config.yaml
n_layer: 9
d_model: 640
n_head: 10
n_kv_head: 10
head_dim: 64
d_mlp: 3200
vocab_size: 32768
activation: "quick_gelu"
norm: "rmsnorm"
norm_place: "pre"
norm_eps: 1e-05
positions: "rope"
rope_base: 10000.0
rope_fraction: 0.25
qk_norm: false
attn_scale: 0.125
bias: "none"
tie_embeddings: false
parallel_block: false
init: "normal"
init_std_qkv: 0.0276
init_std_o: 0.0
init_std_up: 0.0276
init_std_down: 0.0
optimizer: "muon"
lr: 0.015
lr_mult_qkv: 0.5
lr_mult_o: 1.5
lr_mult_down: 2.0
beta1: 0.9
lr_head: 0.00641
grad_clip: 1.0
warmup_steps: 200
schedule: "wsd"
decay_fraction: 0.866
decay_shape: "linear"
final_lr_fraction: 0.0
batch_tokens: 131072
seq_len: 512
doc_mask: true
train_tokens: 580600000
steps: 4430
dataset: "wikipedia_en"
Each number is 128 + 32 x the weight over the matrix's rms, rounded and kept within 0 to 255. Layers, rows and columns count from 0. Numbers have three digits each.

# layer 4 attention value, 640x640, rms 0.0197, rows 327-435, columns 384-511
109130169113093103188181139116148129165118186144180141111144126062127149118114118118159120136135122073145085148119087105107154163101122127099107124066208142135126090117136126139125132163145197155182175106128148079130148124125107157094143078125142133145100134137110097124100091126136171163130134087121132100167159127159117110098093130125118161137094157101053113092159127107074147123169
110115142095097129124103179112168089109164113121039192096101072152147128064132174153127090133147129135114191111160146135111089074163117025122110154155135085149193095145135046160126170095140092119076122110167099147107053144110149103063097136127149127168103078191116123152225150185035150166158146127103101186121110149138107140148102162109161140099123163188156107124119125148116145149124
210136144118104134131197170185141146128167097129162146142112192103169127149134159124143145085097140165134138123076120129123096134128119179128144079121119102066144101147094130167112105124112108161137138102143097075160165128154053129130113155101106053111112101153113130116106152146129142161099149122075128153109128198111119141108148121138160100123095126101133143129114060115152157150070
187137120064169122174120145100074105098168138174059095047138090107091138096119145199146135147165111130160184112122155138131123119147166078154103166106192193088094117165111143076106120169115122119080088131133146107122129100131146119128118118107110112093132107132137160177134118153135073087114187126146137105134178107140167118086135106097106113168206149135119099143147125135146165105138
120158101167105078199135140122121122105153108135084131119114123199174112129145151151141128128131119115093098112106120143140156096074112109118131096120163116141191102066123132185132190142137124101131083158096150118145110168151181136124152156183107140142114099131140166094158144131182143178194155156151115121121137088132126127157128107142161181200080130128169149074087146091060110159105
168117156086110057101117096113141139134190134101105158149153169137103078215170112130097128135154176127161068172126103072151136123114170104088124158140130182126167155110156123140127125162160166071144121116081105174154144063196119081139126142118154105075148119152194150128185084067155084151104117086108092180097065120168202080095110185110119110133142223147090116130146139100092117146139
164095105134142131156150147177055181165052108127186082130128156133098138146163119121126097111173141092164112124166127118119110132096087146151129133146241144173133098067157108098086112115135137125147122103134195139115184154144102142131142143094176128129187169144117164172123152153167216167213124117057154108104160135156124127133101122133107160120106125097153077138125127120132151139118
174136162165135067124149088101096153106149153148109109104140089155115138144075136142198102102109141148109119135114184151155129098101190083102140158168082083116144179134139199183079110147130161141111129135093168112157107122101136152126160149158094149121092160111158125121155109131163124075160163081116185126084113139119127152114179122126168149134142102178136065142135134130180123165070
089149143139155105134128196123124113134169177141132114106121146172154065136146106100103131136117135105114174143110176149124117146091092118168120108169163119139093140173141161151140160182140135151160119127127061109089191122061124148128184100188121154140089128167139174126174140137094093098101150135189149130041184128133105090146112084092190096162090121067097149193101145137128105103132
165088094167140173125152092123103116106129133136108145124114120141075171103101153171091134180102165157078072124069130120137142114173123175083173136133138076134113110096130076127081108095048078116169106210119173122106121068173120096107127095152123193113162127167154126113134145143122172112152083162122155107144106141126133116106167102196156086081079095103126170126119153138162121156122
162178120121190143085088109136147096124054152147056133129183176084172163167074136121130144102166094147093117045137082126128080143106119122035133097079106176169124121137127165097153107111183102091065156119147052138094138083115102107179187110144105149126110164146154105138147159122061112141221156120169184145109162104120095121118125153110064117138131161174096116111117161124191147225144
058166120137118148119169117155087107134107165118132181126090106156152105198136129131124191096134180127106118128112140158102099102137133177111114131163138135155106137061145160183094094164140086097137185119112146168101134110122153169084100083130159126147121126127105130086082137097158108120153108122188064121135077169109160102166129065168098164109098150129171213154172159118075174173133
109147128112140152118084135118138048176152062148139127161173150101096149126103108119137057093072130121135115161174136100144126121161128141090075111140063108113161158132123092140096176131107084121158130097093102165139152162133096102173050118084166085120189128175200126126104062109162151083187172118146112151129132131099112137097143186131155159168152209085107134120095096126208100104069
152158153140092114099097192137094136124221139136134108126128122171146081117177124119081131183145159144155133139070152135094160104105111165143162132102160070098104106180185157137146116110140124077125052123097131105157115151167141118079120095136110121139100119136103072172105153086166090085098047110084129153127169137074073125091114119126113069104118138111125130162118119115151106200106
110169123179122147030160137195176158163173122145137098158156133091134177110160086188162115154154136121116102144154103062155105128151158122142123122148073168115075166162120114182143095164099102133139156150101138076086133142100088098116129088126170161108133086133134123124181130117161103123158103127153096131093117163106178151116172119187093166159164120101119122145117094110110038125182
095134142135173118100109167132173126116136131128150165087096140137148112093175116171147085136113074111127154108099151140145153120091124142172103086163129117144129153098138111134151118138080157111155088096123149136138151133092100136090161106132128143153141133093126176179102080084104111073141066105113093112143131125129136070110086116123099165133144107161173153152121082145151145091053
128136136168159125144110090108130139147122179107121145162141120094139163156080143125146080143136148132149154128123151133171128103153140116111074111139082106114216096150172107105100102177095098096143142154073043143118171072130109120129135152078144109099148097112129146087136130134075173180112148160111114083143089120148100153122092098127135149153128134126142091132126115142090126107146
122115186088096131087169179170157135070105131181127129141163114124078092125150141169153150175168157100118116096114149107138114118152051148130076100174108099150076146132189087062145154164153155105138116128132175137184115115117143125151165096175171149170169138115115128146107165123127132132098144060144148114053094122076061157126151114110137136177058117125143105159109075195105128092097
132156114109146217123173091140128138128082094105064155128156123193130162153096129187125090097147081137134150076145069120184106081125102117069127143103100101129113100140127100123129132151143124080083105181181104173150145167155086119137201123113196168126128092157120150139146127147159135196108139113164167165078124051127137098078168112177071099168154173162117097047095171144128111176178
087110117099083122166113144108116181129114092127090125124131114094158139134161164149117128127153166154053123167114214173113143138136181133124103138165153125150090148138061155163073120151129175182135089201103111141154130142167116109133108106131083105124174158150137155099134129134122170158100126046124177115133098077147124179129097113086121124125143106152159127076069126154170099150168
212116168132127117118189184138163149168103096110157170125116171086119115097112112119162155164103158117086152154089116140140104146141112135098117171132113156096111085101131123137149099114089063193118147173114178130075189156147130150093139124116127066128143095162090059150113110129137130107131188136117162205083122141092130164132170122117097107162136129139096068158091164155148102087184
062132125175116143116091115110125079135176159106113102113105124160171105072168147142087145120140154130181122061149149152169130163112137095150111067149164107116190164130087131115097115144119093095088096116134138157150142103161172110092118137103102136080134182129103179139148139141076140085190143117144107129091101105109222112148155141140196157090144134124105187100101142170161184064195
125143142108096079113161193143156194125132166210148135127048165109137074124103152140105137097161100124129116129108145147128110127136136083181089116170160155184122155136122110124122161134102121118171116227145123112109095097089131154095085062137161132099082069164147201117158188120092129085140081098182182122140129081164153106103171115154142118132123220103080064072128168110066084101109
114154129184088114086088142100138098177141126105127121125134135119161124138111142086043137140134136108127063151155153127160114147165183135072153218112166154141110140175079135121141119145156127134151126173109129166120137105114182074117120104143073108126092178147198139121090121117137122109113153133145129108159146112099067067104118125138100066077043100131129141166151098134176100167107
176097092083081156102104145124159174141130094149178095181081116131149102129133097112166147116180076138171172151134138160141152118112156106131102107074151128098068190141154166170111100111178105059146091186174112102136106152135163139154143136116116116108143136158143101127075068093097173083093173110150122141092156120163070123101106115141131138080143189086125146112145127150163103148159
128104110163127199155131145118124153143148127118167117103049142094127133142101103136079147129126138127102113127131133117085171139138125182127125098130110178153159105152114073102106151098163139152135098150137131140146143144167135095181144106093143125112087069159141099140110159163135097075116169106176120144127147117117115094101062142090115134112128133116118150126152214123122119147132
120135135121118112145141172100132204134188136120131093148103117094164120141149147150162171109118101140159107165128148113105069081153110107087106114136092121116143202182137117110106117110102154114170134184139174139102089150117218122191117144198097106130035140126105108152096136138125114078108157165137135083107121181163082168102063153146167083124101090167089149134146134085069137112083
085089104107155151116099085111121073098085102136125090161147168160123121070150091136164120120112176108128116101114121142160079127141148114169113107113153107115070118185166074169119102120156077136125146146134155071139127092144177133149131146084113124115038156176165138109121120087137174146159088143148101191105150144144118061198176124143105154033131118097140155070126143132118169092146
132110111140175089132105233092126122193056155132077118128092198112130091132130122127177109152111137086103145129161174127135118153111125137128097184096145132157109078065124137130151135139138126102090088082121136161136143171077105131130117135167136168092099193182072101106114150129114161133140113149155086152131174066145097110103108114137121173160179113140128142137150141094160125093068
198168175143112177147164149144148127108122122164171113101102113154162153085131100070116151071112147164163153126133111089148138069179183231119106089167117154133108144164127170185085128150125106159128182187051098112142122054122102144146179166096105096120124123073160123140134133136154154077105110089124102197122230148141113167099141205126120065145150156126127144061115127109143169122177
186090124048222144170127156156128092112184121080134132060129095105121096130164087121151106117185126182066124151119188140129137153180146155170101121137154122123162065132116216123086121170165102130142103141129166123154071122083092153151076157083126132137114124119111152189147070090169089160114079045127108116131130099165124086140132149082134111144155107110117089100131159158105176070158
122140109173161061066174109139112183154140116154085065116144117127126103115160143192090122177117072120088080100104093154139097087128083153112096160077096116131114140137090129093154094150077111109105150149173107086129089135055149107157144173099144167125174147102106077154118124134125125114140150121123137099102156140117133082137072166148089164131173151142114213170135179136196153148179
152146101113099073109128135111125125129129107166135080083131087120104115151148151127147043113207109145147118102134113156094080167144078112133049118145113181096102133159095126131087112073104145081077096133128180128160144129163169121140160083218175126107135124126132172177090169111154178184079145133137175139105115155146180170179134151118171116143178174129084134190093156116104111139146
137143131142081074144117085108139102075056132162145156162134130185121134121125095117175128113151118166195121064091143128116172123184147135118158076084144057137159176074133097178102123138178093124161111087188138093144173066158108118133102145128128136121152152176158134126154127122170101124124120189102127113083137154139097149119114160191071152178124126117152073103194139166125115135094
120141158163193124150096138161138110142141118130086142120109130108120077098093084139124117129103164122131116106166125170150103105113093166093097097154167113213107146179129131132082123161137139164110101113131162138206137060118133138117138116109126151052185063123144149114126092139116127133107249217127095140195112090131164148112176098130131122183129158098092195084107123171168078082093
114169163186084155140094082151107113143141062145179082118106118077092146151102096137151142111157086123096125113095138103156082136114096144154112149143141116149154139085142120147157119103055134193128113113158157085099118158112106187108135103112157202122111120117127129107103107148128149111105090159102104062128140112069184147135180125122045122144112139088113167107148095092135136109148
064137146122092146125140143153136125142152174166138059100118083118129082191143133139141101138137159110133143147062112166069111109105107177137135138135045132119166106113151056091096111147138117121132085116164157069097142094116103151130115068146067117164185086100137142100136186141111120116096119118144099070106087115096216123101124127165118078114181143115077141164149111134097076117124
110151130154158160114141112121096086161092155110174167150130142217128166112066129122075146121161128128164130126110150135126152137123167145134116115179145195099124131175194100133206121080144153087196128142184174127178150096102135120099163143078150125146082076150140086120141129107171086135164083138183187123156132110131111142160092135110113109131131118151158148097152097163080114101120
159146127134133106187159171139119094146141186163117173104134125171130163127144089131188179139122209094177184079167165087136113146158098130105088119056125039118111147106168127143103099086172121155114093176165087126109081139125147175114135116161148123125097178100121116157168136099184154131167094071162140105150091139143112138054128130081119145151078155143107095142155131196122124083136
147126108114140126115123104153153108140148155160173162126101162164134138176129123153116141121176074161128157114086124097059152100126144107101138137126143077138096146189160140158152149180154098104046095113191191131124161139109121093074161157128102173103086169189099077089112147171146091197123134156167129159089153111127118141070072165078124163117239113149139110097125154154145154133102
156097132122143093149093112092139143136119156149083152131155089121134128134147113151139148155148185144102118125111108141114110130116069084157144125131120107097093090119110107171145139117123148112130121107127184143116152191144115157104110136048143148168144190148098087085101213091142117149120097120142114170087118161167057125106097153142086131137134100156091119144153162161125099062051
102156130142082158113136108105113211155133085101181164082147092067107143163039100135169171098117149112135142106157165089119124088136131109132122176123119120110151136108106195199136151134073102094082139131082149161127126121146106130186100149107154072118119103139144202118147127100111146116121174146189118116112107051176126063081140171093172122109175130065128096140129122128090099107152
104154133102102137092121089104135102175166122127095123134101191109132166121092130167150160136102097150103133099148105064102132035090112126115140231058100127138141113086144119082173130111115126121070065122136086122104141190057174146173128215103122111090115168114048153085127050103126108087092133131079192106090134087144131125080187114121101089089149164127129153124068100093093136160132
120131091122097148169106156159080175096148128118127085119169131084142153101127135107082088057112114121131153119090142151122134142143103156125130148101101115197102079096117121137067143168083152146145114094143073143145089113086177094112088120139142128092177104149066107144173153091071114174103086100111175135148161202117146165101155095121080102098125207147137113180159128094070123109200
156080150146138102108112166153155163171063121137049163118034095113120174171157074085114047112160133159102148108136216189130121149152123122060152143102131091172087072111116090101146116108140181154149071137146126110042162096100147108120055134153075122105158175153124125110158161137094121165053098088088160104135212111109114114162113124088106150118097117132128132121079133186124146166144
148090089159097183133156126137162094093171086087104096157134118108073086123206135142091142135113091163128085114170110110227152127151166121098100117121094137165145155155111131065112132073155097135103139121129210170159132157103122120131102133118105095135153125117144131212131097173184119132084079150093146114163155088137164119082112123098139117089160116127172111173154205151065124181080
124159170026170147082108143085141118125125175133131183100147160116107162147113051106143177138166054033154133101075102113109143178128108018146142088128103068095135103074102114086132120133146137112092094165129131150164195095050135076091131150158152173120112094169161195120156131139124148175090100147167150166201146160183122095064120071125069121133134128128153105086106110137103176096139
164155168133151141102165151112061112107156104100198149114126104230120132092136096141137139136110135155092210129119072133059155141055146110176104144091129097140139136091139090112066132157152133156101105103157152089068154142134108075105125137136127188136162125130089042175146109069192164169066165114104110145150151107154144138163139055141138164118103157122116230174151118131146108137124
092110107130118132118094143163144065110125151168162146123150207173165124147158148115113091144119098067119155103119087070131159150141107096151119125189114095116086142152073181136169132122078109095084152103161108138142110106165096083119097127054099102117108176102120121161122057109128138082085077101123127065099079121152070130120121144138166130180145122068189095112139173183098115105124
136173139147127120142114095150076178159122138152089147173158139092173115080075181079096149197139103109118164136094113110119166105193108128189113119161191089088065149127103121125127187140113100076099093140147140170144129126134194189158117111109148154099088111147154115171159145076107122056167132143223103130072109128112143103139108194149133131099055060128153122125063122141151192137136
140116076166148112097123186146106101117143099178132138106159149131140129139173154138193123098152176182132146185116137145179132129155124155126144117165146180153156142167162080091143103094150192126128073145143093086112141098153124167146111090116099101124183181142122169175149171151081110058048128112157137087180134164107149091120144096161173072119118127146162098071118135077093129161126
105149089151089140054121082105133127107114175117082157121146090159149124191122055111135055105125140186116138126115208113187160121082076165096137087150151124179055151106122040154093143128151133112140153135154138178090093186138091093141184097178121092087197093065124101157139053096092093148156126126122057156117173141115104157142113197168138068125105096167090157160074145121160085056113
112148165081153093148152130088091147080136080144115189136112121074095190146179145147130118113139091089109081135127113180128130114116156157136083132112210189120122183173122143162123128107106133101217142086170172107166138135116139153143129120035142151123119079177150150163102144072093145141136114152094083107140124128060140150088158084132080182208160200135129105172149099106126059145138
091115123073107119130116169213092159097097123108147096091142027145180041078122168183091120116134075072185067119116192149131146098108087137150177120140088089097149121087147197174129144129088122137087160158132065132120122132130094113116186095176111141130096126179126154075117128082136146091091120051073100194115148078124143127059102021109102123133089075098163128124157126110151121189124
153135128151156096135145129149147132082171140150086153131088092120136192110079146123167083149117112094131093142177124119101157116126122123104171107089109161104073092101087106115084150137094108092155141135105153129142134093153109125103115131202136147121143159094176159159124185072151176098091097190117159130148123124159113134133115142089126129146085026173113146138075147136153149195136
139108101128089212154127151128111136125204150168151114107087118074172123183082129117132120152122123087142121105081122141124123107128116130203131133080089110136097132142117153101155150095146140132109120125137141093146074119159170160113151098113154124149150140132126115165128175143086115080131141169111141191102075150140043094116116140136119133128138058114111162198123135249111150086092
155110110113106138140058090138199083071118092129111089106150125130185064123104181139120181123149117119133140143070096146126130193108176097159107134123096138100147157118169113151125162103137140161111082137140181109144115126190171141066083133134149105149098114095122113114153135115110138080158132114150149138133143135158126125012079142117143054143132174191127160123128114148111130125125
081096068150138087166122124170162158137128117187158164067080058098102115068159096128151142126128143088086170127140124140110141075150058159059144153159089111141107048161141087153095123081164125114148029160153081109110157056122164135136130130156139093084185173089062209167065141224082097110150090125149150109136101135164117116107132110182139148137101126120087114171171110111171183216083
065195066150095100105169166116102136131140097144137142082118163091153131173141164141150099065118151147128205118170146143164089110104127144124094099159122133171147177124092175140191114140078117094134160122100108138169111096113121153137093107195104143040144114126164126157141173180111156145075059139186152117102124148152100055185110116101113122165109129145088153135080134067177133161171
161135116095158089067011088196094133098080124167097120083089115170169195117088182127103103174085137079149120188185217059123092121133112126134100139108185132157078179186164114182131071053059133134160152161092106095112153232172102154099103138133078094095083047097069183126091134128191099171181234131103079102112146067094161120090166142111097105145152164101122096122117142068149194175109
035153108104070099155119123095070117130095169113190151138201094147095080132146110136068114127143119173138076101217094196162117164134158157124156084129138125192096049110085109075230139109103044132091178085133145150100156079074146094077059128117085089166095078157115150077134148134133130089177229160155126094107155100131120114148170089094055190123185162153176146102134145150234109198146
132128067120102146187110094171191080136144068078190151086155110184149106164174108142187114103109145126155089105101161155121159137139089105141132162116104150074057148147115084155168114117191141167151189109147076153086092184160097075149069088162163122118138085149189050127112164147115151130132139121131159099113188114138116154118174172052134148144127141133093067056165113101157057118144
108056046168145136088127088145130085119090133131183134100082166133169064123187117068154069064040109100157174114088143200051133137048138145150112150173148080131150162086112106176126126153160104112051177153113145081099113113144165129137078192110173170204099137090100157118116115135146167138103103086127122147112091139095117134149126164121126143120198141156145129093174138160135071158103
189049135152106144125100146087122150136167160156096120157107126123124112166115162169089141111150146201098111088049093074134181157091158181095081081223098149170108109124207188204127145102163133166127171144126092065153100060111100090122166196059072131106114103110125088092102108141097123134069185210115093181117128117129125146168065154177159028115046101143086120164132082138096163124109
139115120080100145071170097090081153086120138099053151142134155069152131091179171238186111163106116173098137077067087117125142087116110114135100115155121132119119106146093145089120134160174103123114115092150102125171139148158098074100122121058112116139135084108123175088160162117142105125151121182110105111126087091150084117071185121148135136184138160130135142171090095087084162160078
165046118168176096213077052213134155175211123080124078136173208078124159170100156183185083082192167157151101117052143126090128159101110126097202061135142115110115182087094103135051132105104120165110103131137113114116223154138104142115127154113058080142105157118061130059111149095081155123159057182106144104111159158114155146082150103077205072132071150127094128148146116054137177117115
105122138190152098145043096094111136142095205119146128175077121182122175090103117128129082074106116103131178106120112086124155103165131103199128095113091162131055009100101069140156136157148117131121136078098141101119126091109148084133195077159107123148085120177130116094132144151173154131191158069080074130184111177175169171116125138148043090131105152122097141094045147152112089220078
154146102135160147198174174138155113130145116198157116187105162113129100104202118137105088143075074147111169099116078145128114130095143089111188137142099179132142163119136015168113126144126158161105166112139144158108098112137143204130139060162093141135173137123115157136119090109130104127128136075123188192142103170173154065201041141092089138096079117167102086119137141158134091085157
117148099127143121113108143185114175157056048166079182197082160106142042159150083084174134121144196107165115203092160178081149179057191094118096151125121159138100075164152105167154140121122124185167075204150172146091135137200068111113105197135122173153132156112065106130174100136120122145162180099180171181176129100171091111192093149057138081080095117124141099166115112129184080204171
143133138168102111136102145110148124096183179136120057116082113133105106115108195079126130095061174107181159100116180143228229163162090191171145114147105129090121141049155137140136151195117076100126126097134134128177124097150133105072136119062174099067127148183105134199183055120121099191133140094145146142130088154111137164180160100150126130123138156158166193127153111140113165178082
134065124153155150168146113124145092143107174076145144114160084206105198147150110091128155135137183127174088132170096106005133100168182102173164167104110174136221086153150160191092198142052142192098144140123101143170109126135097175146154103082146183160130141091169084078065132122076097122138081083104179156192135149099096105092096172166132117064188097167164162171094102146152123161089
167110094103133117129104197149127111059115135133129099133138096131141088126162107106116148123160126171078166073148196074059137197071157130145160148156101138132038108105110192158104102120126142126171107093110081170134159078145121134104066052172171086154187092124104116062051143088144143150119143121170133119101098125124161156087142170084146153141160212108132170118095141129116159126119
060129150134171068102189109085047135111171160186151118087150188195134135162067139078140117099139133136126065178068106074115131126094130175073188126161163163188181160100081111126172121095092084076136111079085107061109124087146112203123167139123105186142096154097110211118055079071179072093098089131180144075128131186132123037131074150081159088062127140108118113199145078095133129096161
100129113138086151113127099163144087185138150021197117064142147125083157101142144144135086139049138134169159155189124146086102097088121096106103040174142165124076167112105073143111088118144080149199164229101133150095149174137177112104095082208131159086149078024149085121089134109150137109165125090118151120117081107178027097163142099104190094123108128162142136145184150165053128120113
112118101131113107148121083132105121098112178143132208116192166012076175140134147128114128176078146085107158111128164117151167205141092131108151190096113126174069185117138146164151133163092139112110137062154132123146120087122129123133102134112159107095127079211212169132164101155128171083147089125070123127155123132197107177151171128102086112080142150148119091126118191077147157072147
118112144101072134134128210131127107164129184107103085146129132144100183139059121127103095131115158077168120145120079093152133165122035138115137101132101169139137079160076187158093063142098142114100098153062126089072087112179139119190093107131116175162100135170107146154134141145092094141130093110129131116170132141112192170143132119170146171142121136138096114087096173108103092110102
140055043118060120052146114088088157199155108100126175185184134082145140137172130040215168111173133089144144078107095163132084106098107102127144111197123139136109127158130138096179095152178133131146151120166167208082119103126182133140117157092141148123173094087136123185113100195123152162154199140083106164067141183126193147068103126082109111144140150098100150110129144170164118098074
103106131123097097100135121150118145116099097133175180169109104125123134124109123082163129083145142085073142125130098193131094111165154145172214170152100186134165120107171138099114169124170110064154118176131157095184188074171156071139190058122150126135160142112110131135118060096117129132166193095145129129148081083140159163105146039094111176120126094179140143190177169165094105083059
151154153097169080121208118128150152131189158076166088152177085162119109131077120124144144109108117120146087091074093144105131150116140143108108163129130143164088064088127066069089158162139167121112109173125098151112068118101130120183174162121094165078148043161085129109078083121217151128127109157156166156113148172044186123141092132147089125177133083118082123150179175121160147099131
134059133075190109112042118138045107089112141120074075131102097088206129106218186111161184099133131168088158114156072186081117076136154156123202061094196128080144089125184199136172112098152109049131104089149167114163160115217060113085085072119123143184109174120119153152115136130101148195124191066065082175151160146177149093200060138085126149149151081127102103115134152153108113080112
091114133119131099170165158113112128113164102093158101070134116190131155103148171156150073131175129143112216183076145137149149106119124114095105101109100132126126106167088092155136107176155100108143151152089214121112108158071088116134134070155094112217194192147137090135112079116170153063101140122082159179109108088142143087120144120126063146098105103107118168067162145101192152146122
161161116117140104118163114084107099081181168150168145098059160163130161168191135104057132084130188142172181196150089130125098152160106089092119112207055119135117148116161137085092104139123178172150119133147086088105159142090188173146137079116151156159159089120088136150144132127150187128137102105116181179092046124099143116076141155138155141169135190160151143163125132129105127165097
169094176139113150141162139121146120113105152116124118126149137150094145173111133113117148123112164159064089215181185080165093149049084143108180140110149129118192105141150108155111114103119175112156122122173167135132156119139092166093174124133118104108157139125162134188115178162160073146106127192163139078191105166186153144202114078118079060093146092166091134128148154156169089113116
156171061107137126081112136085112150106108151147139051150151047073163173123113167132070100114153116092113155179084178058183188153116075101187144148068025116099090176135154140096146119134150095107113090149169206124128136126152091167140159140143141111179110095114110039169170107145161116183143131148152128149099057120136141118097128158163125090097152073107064145190064153115105091139106
133185157116174039178135112120125176033113110098120119164115214117153140085177139153137102221138067075141116153094150116118173127121125121167131151117097112176111053222136155090201203146140177157045137131187132076161153093141067117084151158123110176134102082173174107120141104073085128084162154162124010165103107172135107191190098106080143084200122166141150050117084125161131107103133
097178151113149142146073157148140180147115145059124145123144060175163095163105170142183177096104143107077097137138079091069104051130126092052146156086114096111109133091101140122118175150157199128091102128171141122095126163080158139146092078053133163092121137144159119088119106125141153111089140130136153145097200094173130083063108213115121209099146096147161141151145079078114165129130
085076118176064149112156140255097176163166117092163104078120182163067174102134120124166165182137077204163107106083116201117149114149088113128072149125098095152095149100147064105117171140101136132142127143140175080145137126157124091085155165139112163146093142103156114130117147164173096135123085100105091128188126076168100104087120111090111189135120139108146154121184188075178144193128
123167174131111087137147113099168164119111118121215115124116109155103082155198103108098081150154078134079098162148123113134099147073099136104194118058108095149164149131088118081121094093132126144065111167123144113122144093166126117148134185179177183088191106191162077168106182100117045066093079153200139140199148042183168181145095151130090137100130153088118149109113101107122115179126
158074167174099113065077156143127145101168140097135178133136126122145118204071113098163130147087142118201160143097102107121221070124184180092119128094112130138179132182133129150164154137116131167164159130164049127160140064118134114091095144119121141098056120150176090115104124143159159028152126176145068140144094098130156092178185130041125144146148173149137070134133079119194173169133
142139131119158014140130164130112133158155137103146120055157119120187166143162098103141110086158096112127204107113130114099142136152097139129111130158067109155191114125151132093138115106139141170179109133147111131171151211133087063176095110043116064124194099165102102140153108117146136092097151056161125143120145053166110083158173108089092163092083105162120135176139124082109164147079
131198093163135144086140113045146143106118144145162119120113150132130161078089129095171125171202180177153070138168094164124087134161075129103179120160147147170134163122207161082077118133098170143142141099133133157102130123115129107113159150114136132192128176137109137141156059167143135125113102103125085179089124136099093138140188157136058147117171142148127086172111147139167153188168
139118124133122134188147066179108102125057178106102179094113104124106093175120066133176174147041150131112160067101068169130142110136082122185143063108053129118085206107125169111129099098119147233139105133097090126156110118098142144131124125143078137119053189081097155147116133090140111186066142185149057147145137164123075110125139134190129150154136104119151167089099142118050130148156
199106129120128108134094123150120192166113097135144116122039125204164132047141122122176129214165100079191180098198155153143139089150117121171126150116063032125085083136148176102096130103073104138087106155175084125109128102120100113166104167082097089104105171055121074114100116115153127119129162076122197147151100186090067125166119119120153142128108157174138158042157092128117133123137
136144127164124179070096224167107091100077142090100150148118111164142162099135115157156093128099183126146217109106166156142159089173137186081111157165089077139076131202080182154092129165207198133095098093126108125093123097160145148112135073132119126211105116087142093155131147152070046131104094105135157131176096127086157148090109218163088106166091106150087118132099113076121187115170
114136098182166174075136140130126164121127191138169077114098132147163149117133126099197140031089090095100137150129118177214137114128189178126091065112164082152086095161052184109105205162148073100184109111091188114136108169131089112064017125166132179188104052145141122123157173105155071108188092072137139150181158146170231110105124142081152064127150099197119128162172124172167126188131
116188146135168157134156107175086174097151122092117134087125144127071071172155145178161088153083094117059096108124174084099133125092128130088148073173167080103162081188098126162128081132208162131164130094149098095166144093138162099081172127133121127063110175136151129151148086150085112151146163093179121120108105128170068064131153153077135106121120098126067202162117035133160087126133
126162147096141179146104168145102128161093131175174114138185068140185143111130155129113065066090148185109149126209174167144127146122171161126131103128162128150148135115121104084113094085135183126114191206136152168171157148143122139116195134201084179078155149102190178126132078094167146113141111096109102137162175176117135132112082146085103150152096136083182121127155060127163043114106
197160150164124080080039089140075199045138119129120085103133109087047145161126108043152096104157130107142130101102114146078090118129148082142132095080105141123154164177140170134024193126128089175173167166129103130114070132125147062121126156176087166139160137150128128131065086088186130132144155065162120093133130127169170109066150143134084112155110084104101101090111101148101103120082
109143042120139100092105143112220128135144064089105094113180207093026111110099181123147064213146141123156098187106083101155171153096168091150137125141138080120107080102048145077169156107166041082152152149089135129084148158138075128111116126189081141106073155075130152164068080086077134162138043066103156046149126100120065135051134195180179085163153110173031150126163144116152128045066
096130088213133161069132121130153156098166147128108152133164133106165182099113144130094096139082112160157145113174152088132099112126139138158141041175195093100101037114102142136125131155155126143110164154079107156151108130155146035167112154183203039129163178140171169150163178133099080118076111094109158099073177155106198114150172144129091131117139163133154086148069155128082131144091
142126138127121097106141162130138138172172153174110184152145082127170131101132100196122096124029118100146135151149071121181113171126076082087111176124147065103051142118164182187105136134123110138089076173140179129139067129103045127119132147122155112111108111210153163088125119111120160137145078113080090191084141189114153192120086139083095163095142121117112101136128102117161161132184
078150139116186105124132120179043143157116079131125128114147111085169156149100126160059153057026133107136152140100105101097124113102113135036166143129176147108160131130057126104172098138179144179139116132171100168166160102161090111117138102197115158125073224146131099127121109125092180138125176114221160148148132067154041130171165163067005109163150095124138096150105140220162133137086
139094055175163159075110135177127070087127121083159102134078189129136089166097201118150053095144134094101143129171157054238107072105100091146056212089109103140044147143115107115112104147127109096148170149164138116108150168201089137158161147070149086098138150153157186155109077154136115104171173164117152124155133178071108148095127085176169108137118145159140161120084162175125156051129
106082147123115144146130123107186128187129146111173091155161133124153152143147164107119132089137141116125132143227112184107124159164147110078188133122191096095138130097083072104115136177161098096187147090106105126127189126105109119132183181192115139104136115136136160189133147147082179128140142108090123060172187118145121164141154125193132213126094081171125120150084159115133106121113
187082184099120116167141163150113177145174162177121099152076170100098097117127104117106126125093153098200096100136071110144058185165155167250082145148070198166066112145096117107096069163178158170119169154118183106134098126059095143133108125153146104163088087164151155120198172146187079079102069095127066111108193094086098157101154065091172191205095152107188116099144007088118134085106
075091106167071191116196131116198086167155159203074183134093137181182067090136092126148031104110154154096151110129149139068136132147125159153157109142100084159108098116101151144142135133165117147150123118159178149128180135093131111053129142177217160109058159121153091112148147084184174134134107177120145106089137140105101133148150188174115069153152173122117136160137178128116118071137
127107096163132154106115128127195156178158127133169177129104137089134073133029088067186148154049175162145099088119101144103115158114142125136158163172157173144157112047164173117118079182081106128106095093113186139167064111167123052096097129096111148081186094150188139120142154080076076217107092160130134140158063167131209170138205114107147065132086170099164127096119101156100171128114
111192086148154145081161152156200073092156129161137140113156166181101144182106080093156191149092083122175104147157152074105143112167195148103159110135124103159105166160138086118095078197110102202123091066109098118160168093112094157106162108116145115213123128146161114126153122100167011186131125085123131113071140097116107117131104138102081097184185167128171132112112169163115106144096
146095059117162120101151182136093156077088066163112179135086122184120119117145160102121037138173113087136137129135101136093130127125096093105087140106064214143138165111151110125124151119121187064153138104118134118154116069116118072147073071147147185102114197125133169112130170126126185167154132117194232159119125156149124118163134115123118128130197125129104162162086101109102164036181